Weights of a small transformer language model: 20 layers.
Each number is 500 + 25 x the weight over its row's rms, rounded and kept within 0 to 999. Layers, rows and columns count from 0. Numbers have three digits each. The size before them is the row's rms in percent of the matrix's.

# layer 13 attention key, 256x256, rms 0.0629, rows 254-255, columns 64-127
093:512486458456534496495518449512486493469439546505498475501510502472444541467500532514505486522446503529479543507489508488509496493554560513453554517486460501510508513507502542533488477524475519
090:514528514490516473530518490500539498479483455509516430490500509465497491461469502460478466480519456450498506510504465448444466520513542497526539503500475472504480506534547452496500470489498489
# layer 13 attention query, 256x256, rms 0.0668, rows 255, columns 64-127
082:513526494506520506536494508523514528497470499467482486480497517509497491458537517497483523509483530504549543523512528476490508463464512487485509463530539501450460547529516493514479493526496502
# layer 13 attention value, 256x256, rms 0.0498, rows 192-240, columns 64-127
088:522522473501497502475482528510549497529469537511500480471489505462495517464528536502471469530523516489481531503501549471489509485508471478490510534500504524510486462439488463504518477530497495
090:499482510488557498508511494486562514487473445473515462492507503534501511498531484516501492499467507473507543463542514467479512503475540475524499475522481529463493485510448474509491459522525501
092:502492523499509506493516485525464517539531515475460487458505520479510537491523464498533501516484508532484475497513531475481512473488539519541542499484534435485523490497501493475504499471515497
087:533504489489469499489468499515478493480540437471544489478514484533514495546485455496508494536485499530489488509502525535477493500472498457546436517465492507497459541483478513486504461544508510
089:505533522502503483479493533474483544503482561515520484505516461448504505518458500480519471523487516539471509493508527468533472500495450505490521492527513512469453497480494504511555523501470512
089:535522524486490486472499473513492482492527534485528528491441538511517474494508519441452542523523530576489532529468520508502529499540511521461475479460514527512520518477482526534538493539523510
089:463512501511488540531485505516460471510513530488490496476476474503521496521517446548526526524523490523515503470513476481509528538513548489463479512533487501522467490488467481478522539506509495
094:504511514533465479485530516540507485493478473483518528474471500446444514517483521460488472490514459501478539519526481509474504484470485498467565513483490471528489502499513483462476490509457505
092:497515467468461466477494475482499480489482530542462461492524499463473475494458492523502493508495452498501497494476493470517500492538524500485509508538473482512516482450524520526504539512519483
086:440524519477524476482468494505455487464504484494528491524482521559509503476515470491531495537521499507535458537511524519526568493477482495517500474493534476500524486500491510512485497513513498
089:500537527506460423508477520529469519488467520487488512497505504466543477528519494444506479473484465511535490501515471497468523505512472496490494516512515512531535496477512484501512535501520487
085:483504525511517496498521486471505533477492503516482493467467521529532519501512533473553446540522509526537512504532501535509493511453504528507460495474493482497483516539480464465474495532554477
088:470528490555517492475459494503486455514505519501496487524457514487480500479499534520460532528486464479507446438520501456497513508506531493493500520534499518510526469553514454493479500526467485
091:539522508489454504518481489510516531511528507507472512451448520512469469500471521500466555527513459490523530519492484511492507455485516488546525504479453514510480483466520499521547524492489519
092:478491538449517467532502504557464483512497527515503515535465477535548496528532511482497509482509534514503473517477473538499539554475506523471498504529467488497554532487520502513514525499527532
091:488523508524519519468507527501460516495547554482531490510498501506559536504476531481540508512524528503544505506524517462534545546503461535486510499461481478527507479511477472513481503474501514
087:490487501484485480531512492536506469493503472530521506510510518569479516539501571487505530494492516551507506497508520478469484521539495531475522501518516501536519509470454472521527552486490527
097:496499469489509498518529464475501487469532499548475468468478521534510540498511484526463454479536477515474456505532460550484548496478496487470487478503463458468486534490479500476501477491520471
089:465531472531485509477525492496506494473488530463504469529528458466486520483529547516509480523506527581552474546459502517497482532463481489506454505458499503463494482502476517471499496527509525
089:492513483530509523503515507530517517516535471484488510520475538521486465500490504485516531517513514493494473551534501545521465485450558542507480508481498475460483470564515483513517487482538474
087:439531454492485482486544508506467541480487514553521502536438523530493509527477552511511541490523509511447491475487524492465501494467478514528450452477475460509505462450538488508534523501499478
087:500499549546475501496510471465538491518529506467537519477525504462463507478494474529508458507509464517503523465504491443510508490506474500547490525453478482511484472490493469493469478489524479
090:476475525504472491491518533496489542473527558492518465520508509549518507509472502533495524526547526493524511507515487511514520523477453496486500510519490532509463493534490509514514511524517520
094:515470489482467497468496469525472512524502541512498522518489483500541504495519517472510533480498519513478472496518485525486527486500444501485530500467513496533487511531519501509489484541487495
092:523498479458487519485500450522505469473496495527471474469505509524482497530498540509510525499505505423453465504498522518523536454478508490485540493542529488534512533501505481498506504483529483
085:510497494481520520468463454483445474525503560480514512518477456471536498458512524482511491517495474513471471469498530508490495488533486484521511498527517513490507517532504509535508527486542519
087:496493488522482518479474456487484488537476483510446509476470525524517496528477504468513469518481511535506518530516498599527497503520507464489563497524495514529508551490519522512528513512522530
090:523491497489510474504504500482490500491497534509521539495478535540469539507534522491473548502507491435496471475503497422490473484511500472525541518500443513528489500477493473522483485508515537
096:480512495485463503476507521512537491498525465503509497515507466479493462532467513472490481473481522459520541446480498503518449453510483512481506513481520518482527497520500485525503510486495511
083:441494493534496474486468506498441464508456479471510490543497488455522485523513531530483475534495486520477462506504487534492474501500508509509461511533536515525535509504506479517451485497504494
091:516536458504504521484462537489543529489455535508499521460480512477455548484491518518552458532492530493547507503480497489478503488493517522532534514512468459484530511513465480465509510499523510
088:519512473500523467481522512528496471472512516489547466470525519537530524486531480478543462532500564514462535531477488489541533514486505517491440529498518542474521531547507486461522555482526529
086:513488487516503483501469519486509473477448498444489499488493483515463488497530527510434532527510457511485464515509501530491521475520502502508511495519530525457520500538504510515485533481505467
088:486523516472461506491484511481517493524493481489457485514512493520508470491468484501463514477530522486487514489494464485499520460509520524459481477505485497473490487503485493515497541490452467
092:507479495484506518470531452538515478446481518515501464486521476493529473549499449527505544506485508519456480522476512492516523511483481485540495534488520486520517481553517540540495471506507506
092:562496535545474463477541511496489486533526531489527511502517486437494471503465477509519471483524483461510476510487491539514489482486491503517537477474498471491511496519508511508478523514518497
095:440521516516497495485519509511448507522497512506491485529474478517518480528510540465521446510509471488475482481511490503525484458508537536504474514518537527528491518480536511466485495490531500
095:515482477494484508485464493506521510537474434475447516470519508500495483516481455513496492493482522476471503491492542477491452500486487530516500518497492491515464519491497511555475486528495486
092:522486485498478498485528502480511456533507494482455499493535506485488538466485450501500459495447498515526468496515480541516509512485494540496483519490472467481487497450514469507509512466511492
094:518502519532474473503524477488476538532468499500489506511525480508499478534527475504507541505518504543476525513529537434482533515495537504546448521502474543498476475488491468524503482509531516
093:434489513501472491527507441475463510486489505469511468532481462497547469465494514519496486514498494453527509508506506517480488434474470473492492529521551469502483509499485482488452506517508508
089:573500515477485508478510521496543483536513537507533487458486503472488531477499498541509513492501515501485560533518468483530496485503475492536531517489521459496537479524482497500514488484487502
093:469525494528456460495456487435500500464470469508473525471479489541457486463476467499491458501502516507518508515466464558489449505503535492534549524483520486495495530479521491522474505501495511
089:495510510478534539488467492491498523498528486539512510490483512514482515486539496509518498513502558514500527510495496503525468471473540498538499532507510489457451472467538532482509470502506484
092:510495525500509537505516451523434519524500480510448491503508510489539523519466505526469540465476541476505465504476477556537506474517481476513452508527511468522533472473546508513508480463528461
098:458482499470482466488506530526532510544506513558457511493490499497534498538486488523530518469471502560519502488519477528528481489498476525526528516464497504457478484458519495491478486504495510
083:506491491511530497511531541486536540509509469503469461501522528445478469466501463494527473507488486541471505516487528529513482493524479519473508495478491503491491500483541502484473492491523499
091:518537486520539484480460516480542502517505517525536524548501492505526545510502549504478498488538505503485495484512513460479515530517535495483501491532473498484465534545495520466517534535531476
090:469479488509502497512495496499522495465524493464476523541458494458494481491541525492468554517534520473478462525494535533493484482468462467509511487497520523500487490467458511505513526506529499
# layer 13 attention output (transposed), 256x256, rms 0.109, rows 192-239, columns 64-127
097:517461504466518501516513462522544466444532495501532495510506496494465530551470507545505485502547460542465509487515479486507506498489501490510449510471497537524525511513521551448500499485556514
091:543478533508496479494515510492480523460498499534512512512513474534515522492464495502528484501511471526482480502512468519502472542461493481509534490494502515497516486495488517453505514507519478
086:504505498499495479561501480504476495485492489507517493515517496494481518466470489486525501508438502497546552498545520508533467487498452510496534507502491508489506469475527470510490488531455534
087:514503561547514515495519534512459545468502546526496498496489490541520470514550544477493532513471466462497492512499495471493455494504512440491524470508484509491471509562484504498484511477489469
093:518494502508468518509520491526488509541496461499469488452455535493519499545527499540504497474529537526523484500515531530505510526467469506526475537475500498511536497512520530492488451489491526
087:451511504519523513500493538469507485498483508504503490450481473520481516528501539519509515511477495485452500488496482472466486501498530504508494512542555514509488508516498500510488511448494481
085:487515492459511495498500446512500534456525496468503519498509489531494470496488474504519512504497499516565533533489504522510513470506472511507486506465523490468478488499506479529579442500538509
087:522500474483485511486531486505537499489518520513504468495506478501497518493515484474474501490530507509495472508471541485502498543509510503525469491471448482518543535496532502466494535508496470
092:523457443455560510478518490510506498499507473434507490489487509460478510498479500492506520468521489499562517527519491486517535450479509473533486465497496492459500466464510534437513482508486548
084:468480506533465515483484490491464505530537519501478478512528510514491494517514516516518510488502562498484516464505475500509533510532493525494528510521547524495470499520492524522549488443530487
090:521497470462464528500518529539475518539495498493445507474487496522504523526508499514497526460474465518494488500479515508553487476495480501512498551505541447511486508475522485498516510507498483
080:521497513529506513494464541522513521492542513509470492528484509512504528483508458481474498496510501536493462502518504512515574500513443471496485500496496534503483510510517476489495520507482431
092:507538517498481490528491504511457467528476470497518551457464490538519482527488435517506524496447478516514533471438515542465497457475479507491490494532521492462446489486472489533554481491537512
086:515489485464491468503524516519513515492496488489480465487485480483526547490492523488507474519472466461491498542506496510532484512445518446502485493527516496526510511486483460425528502508484444
095:513486537488543525508486444484507525482487497493481534519477485509496507431511532509520550455543458488474522481514559529495529517482471506496503505513484490487503521467481520515464562487452463
089:500490521550512519533491558482489473490488481501470500502480556505506497497514517514492497480474502514491497469471471539496511496491486542512475527551527506527468470538502505525518505480505472
084:493547489495509493521450500511549511501486555465494502506477465486485489487519506501521499481487454508460500527463528517505526486422488479508499491541463528496495488471487542503480472476499502
099:478515510459484475477438486500506516496503513472497484491499533561472479476484487511546567474471501516489514526488477511519487454489488509529510551524492482481466518479537487528508479493507487
082:525506505489530530480524468519479500496526471563497469516497544510465516509485472473524508501515484453512476539527507462497489530506485468502496513495503528510517481479493550503447472528489498
095:525515482501460501542513482472456482475508538522488446499489512501519526492506463475479506497532509520516513499507473485474515502499517537469455482526478492491473525474483467507499531523465466
090:500502468464509552539500506492523488489460503501475492508474513478450519507531534492510435451467485532527502520497511537528527495525527514479497561515514530541521525527471533428498469447495520
086:542474456512456485509531523485526483509478474494487550533506495456523549492490504487512508537511512512487467459524516513505483511510494520518481496513475534500520490513504494498468551587520544
088:527523510477481499504518524487495497486484496501492497525463509489534513487518488496494460463477486471496488537524498521487527473464530478499508495475529515532526479483492484477535490504485457
089:501519495519491490506479553504491514454471525492487476507468494518540534500511490511518498489420454499499489504486493481477482489456511503501518542509515472537490475493484438467501508502493453
091:459526496462512489471468495476519487503487519491516495516460460511488477523491492514475500516528500483518543481488468506493513501487514494524530539540505495488458553501484526485520479471511482
084:503509476594502502529484545495520529533493509499497506451495516527490457481494477513524510513502496482542486472462532462497495467472507507505501470490548515497482476494499519542535459502503542
085:475488519507517497470507546528496535468489479471488497470511451467524534458503503479494506511491486477481487482483524472484536501482474498515526489511476532497521517470501511504443583465472487
092:479537449461492510526500517501516504484453490507461548494477485506537484535497507503445510481511492512476502530492513546555474509503518465513467539497497479510528496460529521529507498476514492
102:514531493479505470501498479453497490554460515484503523521482477521492467512516518503497506513511491481501446485482484473449462484481525530526472491472508510538471482517474461511530492542478494
082:513532511489524501500518481504497531537521525535486508501487519527485499530544473495535477521469519500567524483479482459459516487529482537499521488488515481467479508512481473528532467485519569
090:490491517529490511511473449492490481463524514494489512522510492535495498508500482505458554488510506509444498486539536504485501492516488538506528481465475510520515535454526493536457535527514504
085:472495515546489525518459453507516494500508523515502522502497529487477466498498489505467519484548489482470512459463557507437502542530521480489522543508485514482487524525515511498444481479520495
083:456493512478486499528522474499511510513515452532539482490484524490533479519499538477515427521478504445499503501466517500477455498469533443483524477530499538486495477502433511506505481547500526
073:486531513485479492493486488508467473498490490484483495483486518520509507493552516512519503466501475487499484548486492517442468499466521520479492533492498472507493518507512448507448521476465469
093:477457525498492532545492505488525485524484512501522516520483487524468525496499515495465492529470520442497518498522558464533527509477509470544494479520519526446559506511518494475456573487496494
087:465491450535488495502502505502520484495448489488525484519496466500527519517499520494482496522482480476446487495495506496531434503522517520504453549509465494553508493489527496480466500544475464
089:505546468492502492492463491486503511512497496508492494491490477544520487462498469490535517465493525500561529482508501490483505463502489545464530467511488500505472503491492501525530471561485539
094:508475535513455479514542502474497505550519502479496499481503518469505479457481530503491463540521496491499474517492476467486509515477499494518476535502499500528527475543473462471532524524485506
100:494456521473489484551522509485491519500532448477499509479551507503522525474482494535542506512538501526444484444511476439467487499530496510516484495496525490491487475489513497530498542507543512
080:494507483496472530515530515527495484507507506532541540571499466487487516517492498499506462535465547504541499507503504512508462495511523518499530513486519535510499485515475496503512495505529514
091:539541527469458482484503521506515490521476543484504490519475480494495484516503466524497522489500461506536506535454491466504513479496492496499495494502496509489500501492507523509547485519489448
087:558460526521495555492450464483525470482517517512515473539532499494518517489459469459485509466538488523506477463523517465520505482518504486494478498504466509505538507541500440478461517522497516
095:512554465534520471474531505538514537558551498470491476487518520519543519537509502503483521536511456483538481540497520443502478516489498500506496468486519458513497533456515487510484512513519515
090:541515492520465521495486508521533486530493468465492487502499545485480496497477500483512493484553493498523497524524504468521532531500520511494486498494487509497526524523502492457468471492536530
089:500500483491493500489495500496517486534487494495544489523490468511454487493508519478517490523511490486565531509498457502540432490514487524512534521530517497503503486516491447519505473488479495
094:505465469529506549506495501522475490495472477482489495489516513479466558474525453505492488498478491507514502489527532464467503512505501536498508539500510494527495519532483476504437529482460520
083:526430486517506517537503481526521515457503501501507517495518495462472489457483492509506523498531478498493470449533528474510548500547520476502467509493425514509503500498536527492454538543497518
093:474493506491496510552503442492513526431503469522463510506451520522484478478516479516489476513496509485482517473490489546451552500483498529469531473486522505487499502510510456508565491464485533